config.toml
n_layer = 16
d_model = 128
n_head = 2
n_kv_head = 2
head_dim = 64
d_mlp = 512
vocab_size = 512
activation = "squared_relu"
norm = "rmsnorm"
norm_place = "pre"
norm_eps = 1e-05
positions = "rope"
rope_base = 10000.0
rope_fraction = 1.0
qk_norm = true
attn_scale = 0.129
bias = "none"
tie_embeddings = false
parallel_block = false
extras = ["capped logits"]
init = "normal"
init_std_qkv = 0.0391
init_std_o = 0.0
init_std_up = 0.0391
init_std_down = 0.0
optimizer = "adam_atan2"
lr = 0.003
lr_mult_qkv = 0.4
lr_mult_up = 0.964
beta1 = 0.9
beta2 = 0.98
lr_head = 0.00593
grad_clip = 0.5
warmup_steps = 545
schedule = "wsd"
decay_fraction = 0.932
decay_shape = "linear"
final_lr_fraction = 0.0
batch_tokens = 16384
seq_len = 384
doc_mask = true
train_tokens = 137900000
steps = 8417
dataset = "wikipedia_en"
Each number is 128 + 32 x the weight over its row's rms, rounded and kept within 0 to 255. Layers, rows and columns count from 0. Numbers have three digits each. The size before them is the row's rms in percent of the matrix's.

# layer 2 MLP up, 512x128, rms 0.102, rows 125-179, columns 0-127
050:141072178133170107135159175125165109160156141143050109102142130076090115100135150147090075126186129099118089160146163125154106124146114096086122102197111084073159073107097149083098105158158117161171142140148052130092138114131062175141083135089135137127134149128129081128108106170115089144113138136126111140094187143139134144043193139157164134130090165160142117091077062138116086135139
119:143125136119169122138165146106151118106082121161103118072131044153144124103184151153088075130123120105181090079172149167179165097089120120102128037161075131159127083117131162099084138153082082066131080122145133190181167123099115169177142106146127098161101153172113130147115090129112116104134109090097142083118157085211121125109142129148160176136122152155142128137055129160166155122122
127:132062108131157106091171123166194097141136115097081129057132134093144129114124130204093127089122200135126110146148136094174129067158111125145125107137140152101121097087141120069139121123123121118142051103113119162194147137120075154151116159128075119097146074097173085086076125118056111141105148129093105157080137113098146092034175148139139140162089152095107126141105122110128064095147
128:123069140131147106111115157089207097122135096125140207071194143112175111100100150116078112102161102096103077183140141107145124111119107083150131021171094150147119091103139136118116078138129119174141153103112110095175156159100161169213086090114152099103127164112159130097168074118116101138108086151145163112122150173136100067080164130109145129126110118172173137156097140125124169101113
140:137101146109183118142133117115161146150172101125110104093138061122104124142115155129151113131140119152157093121107220090199066116134158141068174122166080145144096124142073096036124138140148150210177220111119143129107055161151084103112135127104172139178166162125135110126131120138097064105093119139118164100101133090186127110095174120127167117138065153154106139138129103130132120116115
097:114102070102122145136130173160171185092119119093122138147119127095107172142101191153100107090135162102104103091150220174121154056081157124129091124107087108139163121073094056089041105108179136139200063158092145114138107123156100114147125169132090161129137155112131087146131147084108143118174158153125108110084140114160094096110174167129189113131124124144172120131115086116101116087100
055:139109210124171133144140172121194166133132110137073145131140135108128144119121167182108113107165110132119108147134164130149132136122105104127115109196078131137184091146147119037103106121088125124194113128136092152113128205140091153120120130118133154206103110174171112147131079135071098191133143100181141140076192176169167131102190052157135094132131131121163120131078108163141136104103
122:117085094178147148170108090126183140127117094106070123153140170099151146129170133155149085136169159101110101132126133148122166119163125156159161111169147098106076120107100059101124111094135160099114118150088109151119104166100133138170109130096085106194147150148182134099085147130069104159099145149152137159083132098166071161079182157127125150131136153173124088157109148180056081019171
037:126106175112193124112167148163190149152132155112092105087119169128148104138079130175095062092175145137142114136152134085119098109141113152124149084183082136169139143145141122094125107133132096151197110189139118125071132176074093137175143146112155155194084144186149078128093102154115091132121122158141101166109174194193145109077196120171127100145090129097159131093092106096097123111088
134:119082154152164157118169199147160126139107146114071162086145177120148135141143129165122131133120176088064045147117108115135132099154124083136117053123129154155119097091149128095109078107144116135186073134094087175175183141103086138170163148143152129110119124179119053190108098123125127171163112171152174118141151130133174136079199111096176138144074108142126120117090119140082088116093
046:141063146089139127121186140114175143150145163126045147094099141082143090087144140151082102109163122103112127125131206116138134119132127088120142085148108141144132102111155118066115088124104102117172110115107090158105104170106076159133113125101122171143123117191137112179101058137102093160101132102139147173089178149155173143099237114144158146128080183115172124114076091135094160083076
042:133099149124135139118149116114192153095147141165107131067131125085157070121119155136079087101160120159104108131140153127121113152100120117107132083227103136164138099108103120083106128104081087096194145142122085152102166143106096150175147125150158148160125144171140088130139098158119116138150084158130177183080195155147129196071216090130124097121120115068168143104087123154041147120151
066:136070189123159114132132125121169153154132158142079146109161149096125140117144135144108083110164094135099067154145157113111122115120129095078103072178094165104154084163149118091088096149148143133159106095157125124106101162111094145152138127106129159147106164203123073135101096136123112148105156151159117143075162166217096111080236055147168126134060117124183136090098087175121132094136
102:135100143141194149149178116090140101138164127169124137115091109094159160068154153127157124135144110128107148101136128080127116155170087121133172066175092114135095088102100141088101166121088113111138103147148093199068214206118140116151153095150122172154142126124155147101143116147122089124044194161167116205113179162150139139126130159095120133142132116116101132093061137154060083127150
066:174090184098141166136166143134176166124159129154020097082171144127147133135166165150096092042203094125141141129146185148125138125122128130115137102213116140148143042127082114123077097137112126134158125144140128121163124188129119127164121128128131162161141154149102104148124060160094099153162102144143150166123175158158142142078210125144131123111072143113160121090138112158093118114171
131:162095186131151144123159153153165169134159145110066110148143117142123063125139126124087087086138151127169098084159147130144115075162139101138097102118079136126110140150181121081141130119138120064124075127150145117120066156130089135141077161162088126148091137139161109126148150173079094172110152138177138158092129174137134077086135119117138197108009114097209106150107085132114149062128
129:140106151098132114140189141087135104125141205151100168061104094096128116149108210136079125147146155139140111110152102177179112103130110100071083092137149100117104093134095128087061092157091100098154138154113126160169171077092142126143090107172138172161159151117124132164123060181131086142169161069136174102128203159145086109077132122187128137147095182148146120090123151141147157140109
042:156078167107141120120134129153188140115131136160105138086116119109116131130119193163088107071152128115124128137147162132168098129116101123136099066201095148123140079151104122059043115149099146137203136148095117134116105175122125155160124114072146144175118124146135087178118059158119082169118144143136152140076170167173160151067153075134096079113070175113147130077062108168107145101114
080:170070124092171123122170146131177131141153150118054124149139129086144119119102154162077100140174087095095102152154158116158155081108102148106128093181083136079145086126104159120104141169118093126204123123151146120129116142105083092196107125099144125137114154209175072210085082151078100166124171145128143128097186137147123091078157107163164152125075156113164111117102139182105131103137
046:140066150146138118100124152149175152096155166169067091108124116081131090126139166142071083104151102136133099151152149095097153148121142138144115093170128074144155086144109079065124126145112091108159155168152110119122151169115077161150080141079143140141113169200107080140146109140109077170108122125158137144074173153160152097079203123191185158158123134127164138130048090185117094097151
109:128034114076117166092119098127157101135176168141118085125138124141141146152107136109110110053121105112120137145194141149089134142107153131156107097179114088093146169119150127066130140102118138124091095126167000115096116158136113074086135131128128146184146121130201086140140145130108115126130117111179116214106153191136129159133200126124127128145127097069134104104123055140122103139125
054:167064111084164172107158131158187164137105151134048132122134148106157131105128145155101086114180118096150104148139183114133111095111103098104097070173089104146103110113120105055080102136133157114178124175162100118131137165095078142141102105116127171169164159144133087111153124141108092165143144127130168146075161157192144119080216132142154166084094167092167115086083073139120090102158
047:160070154125167137125140167141144132121159138165083092115126111120107117169118129139073111133151112119103077152143136114143153159103091113136109042177071127116178121155118131039102126103098157117189144166124107123110115133108117195144125126111156153174164160194171064163117102137106079133117109116173144179093192147160099123089187089142156123150081155122158128103034085161109132085119
116:138069110137164117104201139170205088107123125091088102068157197125106158122168116109135116060161132161105134084132138154139152103112142125080126093111119120192103098078121127106069100094170119160184116111119124139214074116075131163179129133134104148123123138142128141100133089120054060146102141111134151129064146129206140155124145145132130135195127130126186126125151131094122094112143
047:182105164081148104088143179162188155115121153112087136082109125086172150111166154146066075128197180136103097154157179141115166160129123122093161096163119138109142106135127145071084104154133155121190140096121117145115128142150119147165109148121150159169169163177115124174113097153071095141103114099134172157105179173185139108116187119149123104146076143163154124075076112170114149069191
121:083086211141177133148141132104182125142151107160103169055107088101100127075140136110128148125183105128144101157135104104129070123169055159100132089184117171175106110120090125120120135119146139168133119166103156183142131149124124167144114133139084145169143116155134115126115040173064038120080180101166156120119122135150064155112146144129117086082113137148164127143086156187147121123161
050:153077150097151161091159132104183154113128133134087082116166174114152107128146192175099075085146121122113106137140149146100169115104130105155130066182097132121128109122113075114098107148159099168167130165157085144111169173105098171146092161125124171155119148150129105157095075150099059152112141142162121146096220131205162106059186100161167108116073119131153104114101125168091102083148
128:155078213154145161114141068168170147125166072096119063101158147156157137145112110167131095049134148152156111143116163075134148147133174122111160090150081130119112102125127081092117111150141147117124138100140101149118132122152083180099103142111157095133135094147132048097087094125082029171073099147080131135102129119164160097096163056131108100164120125116160129101089068144137151131161
043:169104145119140111110131155095155147131141135116089105077131141096152098118136155132111110088207112142165079106137113111146085087152129087134146068164091087118111117179129115067101128161125130113183115177157089140099160143092100140124152111098094124193162112163134066170142093139081077119087130160135142203124195184166132106089175081160136121144071135128189146090063129114083099075133
100:115097137152108088173117099156160129099165068112125118125154091144138072160118106137084108062186148113143110101109159125150123111098099167074111120160113137146098133114089128081144142088172119100189122097114089064158093130115105100108140132051154117114057150129180104171150129172069147135139145161145133140132173147158126101107136091163186124121118211152150083132093035122105130079070
042:194091172134146077107160118150175134131140125138102135108127131082139108126097154196103090105162150120148134140174151121108141139106144145110113095203093096094122125130122095038106133154121128142192154125112099133121115173131123115128114103135151127155157154164102099166127105171090087127119153121115114158075203107175134121077189069191128094121032148108192125069076126153068118100136
103:160131160070123114109092133111168125127150101127168095102110113143157058154128199170099145052138179124115091076121174110181086113121132120078091132129089115141122127159152117110126144119121123153150103107150154088128104162153116139222117159132141204127084167146174125154111130173107117180120121100127178103104142216211160109130184091175123153139096115149127115150115120137095139128050
105:131132094072128097155121215120118101114105130181110131107178116093148153108116167159101128121141122101128087090117164186174155098133098170081132070141102180203132147117089067138128163145102147128142175134104111081141126178106124135143104158122191140131200105179122127178096125198101122156130170125112136104152152150120119137103149128116205116165080193157166079127135114095158085097076
042:138100184128136116127190145146207142136161149117041104111135130092108118135135150153087079120144134123154126145108149114148156073148138139111118075173108131137132114151117048068102115152163096146162163142137087094151139183111115149173137122115106131165152116143102088180118099159085104165083110133119172156094205168166170067084181088148091104117092169103162098137062088117133151079152
117:111143134180171121138123196190168183153122065093077128120148167156114188117138171170037088112147147104126084135161138104126152072155160099165093132147120116100100134114140136113126125103160100096221079110165094167141175169123088189152130157145141122137135112136107103131060111131125124114112143169165120155144209096181150148069192168130155137148116095135154127147141110109123128100123
053:152089150102170124119144153129157166116103148137074133082123115045177114118135189129105093071209133145125104123130165112143104125137083100159134067172132111125168105113151136111106128130142114150210163128165065115132137158111098143152142117106151163171130122163116101145125096176081050114121150112126175136062189189131135136074206102154129124115093186134164127071087118153102143119151
135:169106145082187122168156162112126123163078093120098163058131132111132083107102184108106052055204126096129126130115205157106109165079067069145101135161095133148107147153161119116118115156109077150138068157131047112093119126135126166126090137153102137131101134171097064121167136152077110138086153112129137155084156178158129155132157122137156125147116122121189142086097097115099139106143
129:172104179129102120133205140143172153163150186119096092145125136141135066102154140152072132114115095154103078108207156133188127070138134102132078088143073104134103137131146131089134143123145128073120095147125160127114140151119133155153113148172106136155071093150153099119133152134106069154160113160188117151115132176133119079069119124138143237093064152106176137150102145189124148077134
175:174052159171200112120183124103133069149150127158118138085157125079120135127145118159085116148238121130168066122107116146135125109120148128108104136158093124158179158109084122040104108110190135128167132114107110135091089115147092157140118111123114141123125132139118066169092071132078130114112151145117090116131133108133146137031221123140160126123131180138082146146128103100144156165138
118:177128180117195124135142168173137113151159098100093123056163158100125129111125159144110082085241087159104135148107170108112115124134110079125088114196108129121133132159160125081134073134144126166143140151200053095138148155136158186111153128153132106111105192129122097103167134138157124181077079122171137140127147187119170110093187099166171119126129108147140120092112121140137096093166
139:169077093120165161119167093096189129147166080115064108074130171124111099124117145109129142075169183100160122141123133090139098141124087145123131063150103152144088123149131121073050094080113136130132146160117138154156114124128079201181148152119134145106135073149104123116122095116034118157099133170152105117137127186168086105106177095105171134122104164170186104117127111192108137117182
127:147064138064178126149192123116194131145156147121116150085176155078208102136136150119071121052136132129093079135183184184156135137094063126150139097138120141128126072110153085095119136107137108132148132119153141117152081139135129164185075165145151115124109144132156131098118089131054072124128144155144134116094164133136109138113144071147101165143124185131223141106090120141122177114150
124:122119138133163110079175117112144122111116141087025105092199158142113133093122126138095133116164122096065078113134110103125095090117107161104119062136118110136107133058146105112051087112105183073129092167117124183134177128126093135135081157145117107175152143172135127109133133118072088135064127143133130153145151123140122124115229165142128106132074183154160100134130123167100134088197
105:163126170146138134060121132130168139112123164136150150092158110152086064120132131158087124121154184124154066160159083173113149091122111127126123074106132126122128162123105140121098097148152109077138150078099167112171116080082141105139123104087145118117152179127086063144055115140116055173139133132169125100126197113184161113097147079191146177118136135146132127131126061121136129014129
125:146146160129103114066102096126141122151176119144104045142228156073117132104168134192105099126189104162139075175150131132150143090147147117131148101194137122105149087162093109137171141137132156162127135194084158147142115184148115177136119073121127144098104112241145114173117124108102066122111143151104148189152138123158120123110132088128093091143117138125123119091098144192123154136164
125:160136178075132155129125127121156173102095141077125144109156114118124100138115169114096061082142115111126128091195222117137119109140192142129119092159070160102147059141150102134123071117137107132147149108126149149157096120118111180102132131124142138138089133201132046187129067130104041136143104106172101112133140119149106118137143101164112122171088181156187132052108120154111155100164
043:149110136135139115152151120145185086112176128134083105116106116090109083136151141160127057118181082113089097151135170113114112127117099129072134093186079126163150128149123114067111117144077133126150135135128119113090129182090104144162118127083163137141131112145120126192148092167100076137115116110121147140069162099222188134096192088188154102153088157132159150063049113171069122117134
128:179058170052130106160158104090174112101080151130072125140227111155162067114073133118114083074154074103133107155112181130189114139097135139087062118175131107191143137128096140092088126102144129142142138088102163121163113110127102148125102119134113167125145141128147123152123094162134143119151135046111178076104125099147149151106123121165149134122070185122177094137139123111151186110131
048:192109194085164124133157151134153126113142137172074137088134131113143138123130159144114115105166163119102096133078160161172120123114115145109135089145094103109149067160134116028082135116114123154247132143126113161136134157111102108128128133145126139151151161157135091137109091142121106172138145154126169150118188186160102118074191105191117107164110093134164132099048123187080168098166
119:087140117127117093078184140106219198170087127180094116134097153049079133163115159140121145134162151088150116096123133074170152107108108118126083074154132127132173104129147121086076111106145176093170074157106144169120113135129149148181117176169104122135131130153123111183111093149086082091135176150162152125171150142185179087134168147170106168123147179087140089096142134134139117135080
126:174065122109149140094181112083209148139151201109048113143171115145099120127185192110050099089173139145107120111149128135132126074156131069125125083177099099132110130126108077133125125118109130124154150091132133125138118105078103118176096146137161137144109192154144123127148117135083118196119136161162101169129150122192124110119161152129145169059104169128143154139138119114083172048147
144:162137127115165140052173182096210103121101125134093149119130106140097129141129142128094051064184117121159131154099137101106138109138113123157131083133098057101147093174123090129142102148107096132150110131148079114121134148091120121225155131127151108137107163177167117136107076155107120133144145215143114142134134115216182109105175141146128194136135172163131135153087046131123128106151
128:116113173136158140105093157171162125104140059100112094106194163143130182116151124118117056104211089167102077142130103102149136099103159140141156065171107123136135082173109087080120125098157146124158158081173106112117157142095122179136153128138113087139185173125142119085151123132078117136043085146108171138148160141194113111074164173117145111174131106127143107163134108116145098079189
115:150050078141177075149121134112143131124165102116112113143110090102182111121140116141146132137188111124107125157107145154166135128119128135099103088176149140109131074077109121031039107132083158156147145182155074134132167138155098117198112142050158148115173152128111120149074105103070141125150171163154134120145175116129098162091198137133154119099091114177150144080117152162076099106123
063:168079180130147115099160165107186159120144170137079139127171164137138122112155161147089122103205109133138055155131127118164123119162093147116165103148109100133148079104092134073101072162074134108191144148102117140131155155120090158145160163115147144149144137160132078158091089203095111141151117128123053120082164120165131164083225113163118120120109148139156132075095069153089150100109
# layer 2 MLP down (transposed), 512x128, rms 0.105, rows 125-178, columns 0-127
040:122118124138083216074191151142126099187175147171097124125172113115122124139185133172074162133093121066119145135085118099114123085109172123150121127089087130169122162105066144105122171138124073170123204115123128123109121154086154133115118114163145123124154154142145137057175089090164031117126121149111110161120143138140053117133066143104162091092126119105148133143122204103118161133138
125:114176071107106100092138119051126038082165104168162154114130160066151106159116086145088130112110150133128162124102109148125101131113117058111124117111131124167160083128126163101136199139139124150100114148150158144075135114136104157134117143122121113166135113110090170090128087130239144048138129153115128128148095098089068156207102140076149143147122052113114135176112104123131130122089
132:179151075152136075107184125154130100103141184143156096147115157122123037161135128127142149125134166147101137090130151126092076160105131107108150124134178111105146139102119127125152113152092072136184167088113192130159102116114163179113178109134106177194137119080148105076053114102143136108149159124163082149161094112133203180148100090095110129153129105151093172122181181174159110144182
123:088117169127115081139056101112118130098195078161193103119191158101190136150120081111151119115116088130098114100127154171124129109131098118142097150068103144120133127096073068154132182133135090117073107115135140161166095156128222137183134095128150157145118164092099166135149146094090081096182102153179167107126049107127172164097108111114156145140145119160087184116101155112130147125105
134:154133152131137101139196102139089133179169137087047122086200143146077102104049118092153141171130088144145134140099147116115081162139137109115114209126125144167099163161138119130099141150098141116118078169132148153120201119147170098150117166105065101124134174174091127068107122058062120122128124084164168108153082128138174119121118123128135138190177101183154163113132136118163095133132
123:118171083119070139109159099148147126150147110119135180216100123136112079108102111160101114111118114105132125115123118128099153128121141144136129101085152093162154141132090166175173105170142120141139182121118141106157109083134085142118149139141096100106158195087057097122151130151098166099144123181108107117062133125144096103161103155080133046082210104121123160223133168128129156147036
054:089143144110098113126122112120136151085147099183106147176144128124106097148163116144176149138147091148118114105137109011073120162111132149231148113132158191096072112088152142129136138139086119151133154119168088085075125145127098132150149082119134156165108097102132071135117091143134125121170147167128108109159109179041109110166130132118135151179120187145148181185147214128116124139089
129:128143109156076183130070117204088086194129133193183113097088130107133137181060120107126144121114164115125135117083146136102134126118143170107162147130134140129153154165150134168104111166194125135099154125146133105214129102077170136079150079161109100154150142144073109099143143095159169119133102097121051157146107104094117131110202130101125135116191118104146117184141201122132177098118
029:212169158107105078081142043126132126195149152149144120119123177077139149149117082159098127077120126138092094124132098141116121184086148107157103148133072092134127132139100098143090117156147138144107146106099127118084179097191128165152101126140151148128166148191081077038165075128132130122121092127140115072141160183157139089136177155100140113162155113127151168118171165153148196132108
132:076131126137099154084146143123150062133069134082137152107130120117104127116147159153154122162144124127096164177084065126104112126185164163095094133079170149085104081098153139179162112109165140137156113061075133114156168128097101152073159111128132117127140131101170212147184144075106103130044125114069144120116139137107111093106078123180119159133107137061133095145180161108138173176163
039:130141133148118127146173176196146095088119167139141151113121100060111136106110074084133114150125118124174115184106091106128063131160158107131200152161156115083116136128139076157127190154088120127131110149155118090108105139141169119150157134176077134199201152139083112155130147173138103146107129101068140082142132158168097179093087120159091065190108085085112110160158134071125152142169
037:084142116142152161076159129136135098102112120140088106164097126142138060152104102119039108137166128090127103086090125109090087112137073120168160129096112146152072129139099106160100153170128159150143125162166138075154124153124115140143194108093182161106093163142176156079138176172151156150133107200109132126145110192157084112151141120119138135187091106154116215075070179157152148111089
066:168159085131151126080092107131131181103103133121169183089083101132188149151131156139118116086174130118123102119150118158057160181143101144125153163118145058143117176102147151166147157143106141119054159095126114199110124137170163142084109128142110108120158032093125134114142105112108080115184168107129051095116113128146154188125141130124092137085167094132085061146152088101116172163109
129:113143151108084225114086159124109111092104191132140107115115157156105146099138144135140157144157149123167123157130123090095132147079151195113128181128197112142096125104133116196104060133117124128113170120138111148150136016140119125102126117163114122125197082129107080078159182102112120095109102118120099143071125101107171143170163150094161143089154104132154137108178224168139134131145
056:097154108080094079177149119072132093157126142183175173137120114105162136114090094138189096151143112104120137178088138171080052156096121142106098136068133113134125164161132073125139200112106125088115151123168095091206094110145125085113123122103117143122147129076141115167169175145156122144145118189123103063181121117129123068153127120086147175113168145103082143202084151122146086127131
126:100049188169104089115127178129095111143131082109175158156116126166143131166109082164133100081148134130122186129085128147138102146156152096134103142120127053115138139125131134117121119080160110117086167119101144099141097151143126117131166157098104162111121148183180220073117167109161126136109164158066123158131175108067132128106058136099081121161129114111169110095060151177066161099085
131:117143136096095084142156150180145071147080086093141167147083151095197102111166108186132137200068110135093108110149045117126129118076110110156201154079165144173117140145149101133132080124145139105076142115158154096146130156097120114102100169120171148122130125068131159134067130163131087090182105186174138093160160119099111118166128117147096124175136097166112139132096170085091092144094
035:125099093172190115143080129136108125152152096149095162164122150152142109162141156104143130099150128114143132128132180147100091136080118084079109137133159169121103159119124182167107164141200142122123142134182133134144131154110185097111139069126100160097063143123102157145140109102141150100184111154142085102138183145112127093124086072156125194138180047131079081165095080162111193206174
078:158122113123122147100168141144168152141079080126106151103169111127139142175164139132152172147151109178144076148159080069094148101143165148146090171133147089115153103196129035121136186169134160109116097047081163098173139119134124176107115093143157146146192088135159098149123124065127156114123162136160146143209134155157167149117133161160116095109137185123163090183157092177132159132112
042:107186080099177114132166131101158120104181134123113086085126141131115099157170079119108126149165099104180114144093146150133139111123146095142139029120113096106170097100179114159156180135153089076091139127198166117107179173144129153092183111089183096126090140135118163144131181140068097101129142141141062176101124143156117140135132108113090124134070126122100126092051185195133148132121
122:164115144138082089123107064145158097107115098126168109149108132118120136132123133104096184156109097128212143141125089119115094129089161181120183138109192153158168115141152066153139113111083114144106141123131094102176124082137081097115132178131147133118098122108143103155190155080148150069206082144169120147120131100108157134186109063069091124111233146148107101131164128105160115181104
049:114159153132073051167196103092124112178108128151104098080117105124098120093109105160160120184097154099163124128129150141147111136129099194116126115113165129122137081124125086130142126078132116092103111069149144150147202117169111189099154151109109150126143156088097158160134104118210155136073097144047103130142092098168184121164135124087066113136072101124107206163140160097118143114093
050:115096145214184110096136113011144101135151116154122119137077138111138115066115135114095117104148132136127133111142118120132134073118123102133144211119188149101089133129115089098219124142122083112086084113122136102176142113152078153143131118112102119131078105197156177118109149091095125168105095115090147154179099151044148103090125126071105137128130119155098146146156191125157097147101
118:155096124106101155178127196139139113098150117082133178157184087127136122094129143070084064159133153132148066152142122120136168144187187141122151112060124103146095092103126093169119073091156127134146116124130139076157132091142103067125121187140142141105143105122169175091126104070092059106133089148056068101140160108129113129144145137072049160088139132101137148103147174122104159108122
041:113098168185127113134098141102122141121103146167188185154119138119132099108054167083134142126125093168121150168082075118152081173171121073159149100136143082116176103142127117092191207103073087111152098102067150165099127111165153149160107134107088169105092113068113142125089136159192159097128147145120176182153171139150152145119116153145146107117129117164162084148137135113124074185077
124:104113147160073128132117127141104096134116108097203100094127141173111093167123122129110071162104149100165079157134101068120136164134175130143100169094151126134090141130089155151073043147140148130122158143126196149116095087088124141147071133067142095141133091155161138121184094158177172076116098199169138125117146079108147154122125106078144159161090116172118175128126141175091200164085
126:121121118122144119124130142119112107124125148123129128123143117117101134124135112124153129119148127122135111142109108124124113158129141119142120114130131138131125126143000125125140127107128137134132151130118131123142114108132114121142146142120139126129121132136122138111123142117138118102117117125119131129121126120113111096124134132126143129126132143135102148148126139112132135142138
130:138083063138156102102174123075117189109181134124114144154118052159112118090194079116163130186103132160107130136101140125111109062087136081155088084090131179138085115115153082114187159137186089092107179103148099065139123093137124130094100127123163123147144126154073115181114126104153124122126094152096142163123160151125136155110134101122131117174178079176169148076094124186098173157116
040:144125101118090119085161183177158116160140114139115139188141093190104090162098085113212116127109112142145157163122166094115120142101125122159135169109137133151039180106111080129176121115051083147120121178086136107134063109119094113126091089181097161107161116138140124088114117082196109072108102090143130142131137096121108109125092160144146075206140118164117140156176189091140131143133
129:076176152118103111104086121158094134057090124124172136149136107148091141170108110140121168128129162098108118099124087118140126153111104150190144142132156178137112142158166164124115133085138168100174124077120119150138058118070126154119196155103095098060094151125113197115174151141149086035164167187143081105130137135129094169165093143090124081151143170187148154130171133110125120059126
026:084092148128061102135116077139119184151124145129099102166157120120105183116165127142151129169153109114105149080144094112070146125056124136132110137150065152155115167087076106050162177158159110129133071149152145147085131158102162142156101105138158073112173119139093121150111053135102162055113137082109137099160149159166129159116129142110120093162215054143108115144144112109180150091130
126:149102085111090132087152115106110118172171111090081127173179121141164143184137133163127143087074171122117138135105196103143052152131158148126095186132158137158141159144143146080168161142160134216098067163166150113107106147151103119164098201154080143128062128153149165066174083080198124134137106089114138139101146134163149125169131144124160147134129086117112140161103179094097139108113
133:118141151140137032167122132116065096137146123099148123169095116128162104056133106153138134120070094138129138140103104141167112119101143132201155096089112176119137130143139115106172139137070170143065119149131117153181129124176159100150143196099139113109139125115139216160143140150168097127140165126122147134186090178104118130126092167092073076147162048052102154122158097109181109155125
036:171082137179097144081173109128068116184081084137145108129105173139119180175107107137134108120107090104148163090125114123161132175122161154099158124058158113119154180053106141131071187054157145161107066145082156102134106098177139078165107136136121082122083123083161154139154150131107095097191124178120137156142153130098094140154134166135112131149138131060110159137138148153130143055106
130:132179096172116115207147155197118113158156157163136138130166212172067117138066113134155131120119084131138109172153078132114115115117101134148099206128128086127068126184063115168114076098143139113128123179117203137111148098163148100142116135143128139073139157109132116125128076065134165199110113157182121091162095149151147145139088121074101111118124107123123147087128114064124156146121
043:142099129149118136116076148143090114162151150143202089203150075129125135171127120139177144140117131123129186166117148166073175074074189125135154136123082151111065108142060121146105154095118156089077173063131168091122118035128141115129122096155115129102115140088114128130149108143080105152173089160170167162099134138102142163173111129079097134103135122109134120147164080174165109155190
126:121184102089129139137139157178124143149111125127110086068118092136121172078133096083142156151119088093166093108175132059125149139191184145114169091116120109159158096147099093216156202077139154094092122083075174136145099105128149149154149120175149143121171103106137111108139129146096121063090109068063128126144149116120174084103088111082120137141098156187145151154134145144164162175125
129:073069126162143070080103184099149063132137134100196141149148116134168114111170111150151091068123126111122195158104124146131133160085133122121096138134156126099131159108145159175168095120133100180098117100103126139135112159130102182137120097125144181112079155167155151062121175111159192145120143162113139132158143113068098150081089081126063119148114170099176119138082117146100148197054
155:207091100139053182115186143128169088155129150174100124110147094092163110174124134116146151156121141115146092140128120128132081150114130090133132152100096189173139166136106154104148134124093123152156115118074070062059086148125103148137085119090163139125120128118142128161164105109111136096143133114104147159146089142048166169091113181152142134067214089108114130141128193105196143099166
104:114102103118071069093151104141215150119176185153108130126144158178152121102159151142141104112137119061122133186142090110119093127103190130122132108145161172147093091093160134103091117121109120108069110133160065164163134140129120083142129158097167205129130110159144115175099139105106089146124085134201101108133158084211162123167171092104122110163126074204121140143130151118159082119110
130:105195078103139160080075109135077185081143074157143120133143107148123149137097145157122180085146092128134146161051114158158115111174133115083125128109157211127144145077102087086165205103111124142088065140152112113164143131101137093115167138146121123086118164120135133109152214115118091162081132151118084090113107204141080138160109115090126163123171110127105166106192116129125128105115
123:169152160119135110148142121192144097052146189128146151127114109058051086121143097104068107110129101058111109105084096168161143087129091111155078129117138173109113128155158146166121140169178113156137098078120110150134101125139092082093098126186156063155089196096149086124108154104153145150070147139136093099122051094106153168144149118156122091102120062128113098137096143147146148118147
120:132176143150139103158058109132112185064147085119150105076179134136103160087135175190182145139156145099175128149170123169119144122142124178136134120107093150129124146094140165115140121069128143146132195141149158151122151109111100100141121124158146092117159083091066063121149195090097157109156135131122056165137115115156111085162159101092105105088164193129128160107206182114128152088173
117:052123084118123056145107092135059107142083091114134203145130111165146095147104135112078110095132084160106128069140104139179173104138117131160090149092123179123144100130121113086146171110163163040120103097108087127142115159150126113097156169079107099142124161127156168123107104129076066103096128161097069127166153155177121129122077112067160127123130136121103113127126049120171186127106
138:094102104114095087154086073095122126129110115092169144118139150089216157114134144180072138183117077177133099133150088142151045091101154133087116089118081123130114161126131116171143146141124171125115092156094151119149142151083136101143176101097132198108071174131097184164109112080149130165142144120098146137231129105124151082175053157153133102152138121101092157117148134108138143166143
120:146155080143102170187126143151147126131134103138098196099132161142122194167101119096139126155090098099147113072145147106162182140096157149101185120188083148206057156130194116165062151140106138058152089098139104133108131118104156137125118181161106084091137092110124114090186127087104138126098131187133117052077080130154156117146148125076128084084116163104153109141125131136116145140124
038:101159133128076128123137160162084113105097120143169136138190137148096129129109060133179153131127107162097113112153084127152112177127167114203120147106195214076134095130146107208118138136117173133051134138175108117177124094140153091129093107119073148150146081075042130157123127178134134102092133153121098098097123107116128182097166105110166159123172076082139099136155166099122146120114
133:189138116146069176151154132142061096144112103168149140108164105109189116130113119136124144142110083173160108187110108129098094117142163110104095158064169114133147106129130155167123141094127125137083133112105135138137088107087135180111121061163107181153151102164206113133119119110105082105088156152123125129144078121089141097100111167125101186140124159084106155238224105109140092102153
037:112166118155127167075062089118168157120151158122083147106152106161049099050120142136156105147118123132105146102089131169188122067156147092140130109105107151050049172151131153136128130171146121128076113137183180155119068084088136125181116100116085084110055110130148122143135118168147138139140141083093137097111150089078131113141105112112143070089130189099153140172092117090134133132127
121:149125146114117105120111140195094161134132209100115151108146158115131213138154082144152160142140130162186190155099126094134119161166112125131105147075113183171100067151141113113157140159098098140128083088121143115135120136086136056124118165094061080106129092134126148090100157119115084097082108135119165093137091102115132126116080204073150108093078146177146117107168141128106097071058
122:157128106172127115133082128092087143079160165124130158113122139131112138128139152152180184197173151147135146172091121150156161101100112136098135133053178152091054123113099107212146107134124177143133103120175129169144097148086171107125138148159149210138131149191119168147126114139136086110132183111107165140147144148166092134139092111086105182159170085133098140074159204108106068142102
128:130078137139145134126196101115112151154091122152211185048097141108114074110070095156120227098106147117137147114087160181144139131137177127166119202114116089183080137060065122135128147130145105139103089105090144158097129104118145148133100127162084093127094129143118124103120111108131138170116120113114124094186178137127111175100134177102123096120152158134170144132158125139191141087191
130:036147103132146068176158118131129135076133188148097090189095081129125124171145091132162128091135083108119142154145149085177165125091136123156103118080139123096112115111099088144110134142089149131110108065188135118145170139106118155088111126166087149161102114129181074128129114147157174094143100117115182145111141137095029139155119119087127066109160204102161183167141150120150097156159
108:159165129131161081130080185136119116082138113120118152153132106196135145133136128111189157183048127124153057197154077198134122174130126097120171085109169144121143109130130092139140094151149102107137096127074205127212119094132139149164114113136111130125176128142140107083090050137086152117176107135161150144152148161146109093116099158079072107108089126098103113085132118120091177111102